Each number is 128 + 24 x the weight over its row's rms, rounded and kept within 0 to 255. Layers, rows and columns count from 0. Numbers have three digits each. The size before them is the row's rms in percent of the matrix's.

# layer 6 MLP down (transposed), 2304x576, rms 0.0357, rows 904-911, columns 384-575
096:134106119154127139127150169148144164175109132109155143147105110113145119134104133080107167136087128088089117108151140121098137140075124121158119104103120098125168162139113118103149094151062137114121086131168087152144087097145153140078146145158154155136147122153138157149121124117144111188141124143124117099140118194145138121113158109120152117100139131144142109113117148125107175173091126158095122091145081153098094110110112140144180120112128090112150114133096156128089089099139111106110122102125126109093147106141093146149132139145107103136100139093134156083144156157185155141
101:114100136172125129133150129155181158134158119070161100144146148137133125102133126128136126127118207141128108093118101154097118127157108097160098141119147118116106078130158133072122136156071131096149121119117118136146141088160106154161157081127122109168149167105128154096159135135110127119143122107127089069096109109131145099125125107102129143150097111135095128112142195114127166132120097096086093121102170152153139132117157113162116088113085127132129095131162107084148152128139081129123135150091091110111159141111154157147093122140123136114125145136153110114127114113106122140
100:129123119121111127110142086172143114123140131157107129131136131133098113111132148127105137126141126146136108137137109103123138099139150152103105102084136125168134142167120123158134156112141111118218105195130144110122116152134079123108117120147183132114134124110109161093136164149131140098124173125139121144154166130118130117149120123177166129122184127132122119162149113163166125174118106125154145125137140116111178127123116091145149137125112144136170143135098165087136111146128100110134111128136135144087110138117098130115116114139166126194098123179112130142157128100120121132
115:128132170113135124097145131132146140115066117085134074135166123102089169120067122127094134154111135144128127098183094117146155131141130098116136123159150109131175113108094118123137104141149139158093104091135166131163124088125107154124141122125129109131150156161112110135120092117136087144157156124150118113130137083139088144115083126121118103147170112131129096155113174124094116167134131130101133139143130108126130119113090119095130130078135136138168139098119130139128119091149117124159138132141171099111137111161117116108120138127136150128154100146136124086110094130106080146
098:140132136111099134106112145106112116126114153148128184132129100103141176135149151110124108131151160163088141144154171128114145140125146113148152121135114065161148134146125122140144124133112179154154114153128118137156130090102109118140153127126126129105130117164135110108133052096131105098140109114177101154127128137117106120092135094093129116124141168168126101107117117102143127134119091096101120095143142105121198103125136095148133137115135135156146162113130110160114094110147101152163136115130084147095127154105150133108131174118128150130122145117169121168154154129136149122
107:156120130114115113158150073105109118095186153139142129114125155158124124086087137152159105092146153139101125103134099137141150138130108111124105122114139119146150189140147103108140118177084093110138156114164163173138140118100140122106119132144112105110119170105104106138163094137070120176136146098100106106100090149172176121162084134129134116130092139113151115152116187105120093132147132078142123125120112085158134148082106127130093153150079136128121163152184144108128102104138111169128122151154098132135128132083097126071086136159175114138131145150128099124152107136160070128
097:148086104129143125168123177141136140135161141139094147126168153163158096139102135139121128146134108147120119180095114142136164114140189140128135102120114152144154132089110067163157160129122137127148138166129114145126171109130116110143133121129125124144095133136185138170143117112135136131138157151182097097106139144096132130145105157135143145149111162104143158146182072139091158128136174106115124108160145138134111128150142104144105124119105101111137120108168118113068076102089181062123161111106070151085119107144123100150155138117103124112097185134105116119150146116107146120
091:081142156130150152165132127153110136141160152139132130101116142113178150111142143121107122077114085162103104126104107099111107138127123135097129145133142127149117141153106108134126101122159143115176159152106111093134150094110098116097147107098069130093138107098095149175141144160120164125107131119151114107185127146152158120157142125171092123069137159124157171122150100147112081125116107085129180097130125122154135160146104120156144135148154099143101137178066116112126152122141177171117163169097138162132157124120106105165173122164137099116147119131111187207127113133112154130
# layer 6 MLP up, 2304x576, rms 0.0357, rows 905-911, columns 384-575
099:121097158150074135127174130113137099119175132134149104137128131156144089123121095105113117144150090092117119100134112125111145177127117141096122130140115124166103118159112200115055162134090122143147174169134142136108165155075142138129158118114159129090138122091137139148134159163152134136137079111143159145136137113094128101130086129163132108089157127105159111155150160110118130103160100137151146082141143128086086109140121152109097117157157089080133153129110165141089132157133174086131138092123150140142113127112114115132161126133096144116156111122134089114140085130121094134
095:118105133128128123102093133107146140139127146090133121089163119136161144133130154112094114152120115129108104154128118141115165146103140091144110166133166112099139160128138140151127142112162101164103162133155116122165088119164156108151130159072099118121106135124139151150138122137137049168110160124096145088125086095111132146144191130126114119108118155119127130142086107090134087097113137130087128119115143105125138137168117133129159120121110165152091126139128125137152154109167158161129149140136161113167158123132139123153162114128149133055135129127133120109108129153176138136
099:168144112100131140174150158129152109101139123164125147170130110121139118108127136166131159144156111080091190184130119111116131099116129121169126128120127118155073112093118174139139113123110127135139148119128163122139125147109158105156119158145124158148111104062123134125161168131128132129100095138094128131097161194113089107117122107142124155123132151120126105137146142126156134114134147169106151105133141129096159116147169152171115156155143093113110111139116150093151164118090134129134129095100090151134116131099151143140141124159134146069130162127159097126132140133109155116
096:149128142130142141124125137148126134099114088119126112131077128124142140126158161130123145149100135145156116152083162097139136127152175129103104119109072149114096124106149109147131141134136067150132147089114170085143101134159162089136127150088109130108082138146100115132100140147167140152108075158118159160135121153098143130153145113167172164146111144107137138125096113119118113102107127122127118116124110122132131143135160145124080158088088173070111136129141169124119108159153091132159106131104154142151152131136160118138151142125126113098153132123134091113117134083075115100
107:113128095130098104157138128140118150146140138132117140082125129125160120115116105174120168106138121095100164089082127086135127146141146107124100156116098083148135142110144130133132148139102120096143121100164096103120130154156132153120157128112104163098101136165152122136178152129147119128109108134121153108171100130180133158104132166157131132109105119113105126136098116111167114122154130143132163117171093090130135125158142125107152134165112135124138143145139079124122103148177139133118153131145121140176108177106108135158101161112147130150134117107160122102127129142126118116
107:126162120116137110136110080145148129146133169136153129113124113149141120111066133116169113091144122175115124168125120124062128178143117146139099189119111124178096104108156091140147152126135081098114126160144102161113132096154120087135138192073124145113108136148106098157115137118103134135138142143132096098137080120176154123081142123144113125120172117154154125152135112141127156150095146115090135122097097113142142160137118110134044127159092125137112134080140104119168128116116117118113130153100127144130108163121175123150113146118096109127129119121101128123098139097134141149
088:170149086124123120131123106144123120149137131161130098107138133103083148138080098143135087109167143164125160099147142161172177126111120096159134121120147131099109111134131107160166131135144129131128122125100127134101131133118109122115141132127074143121109123138163124086137135116099123107179133117107124167112143123137081152127125124159132108128107106135117107097121099150101114134168081137114146133098169157135134096124091149146178162092150123164171170153182143146092117111154134132175147110150159121119105127156122114102119080128134144160135099104154112171106129150134136172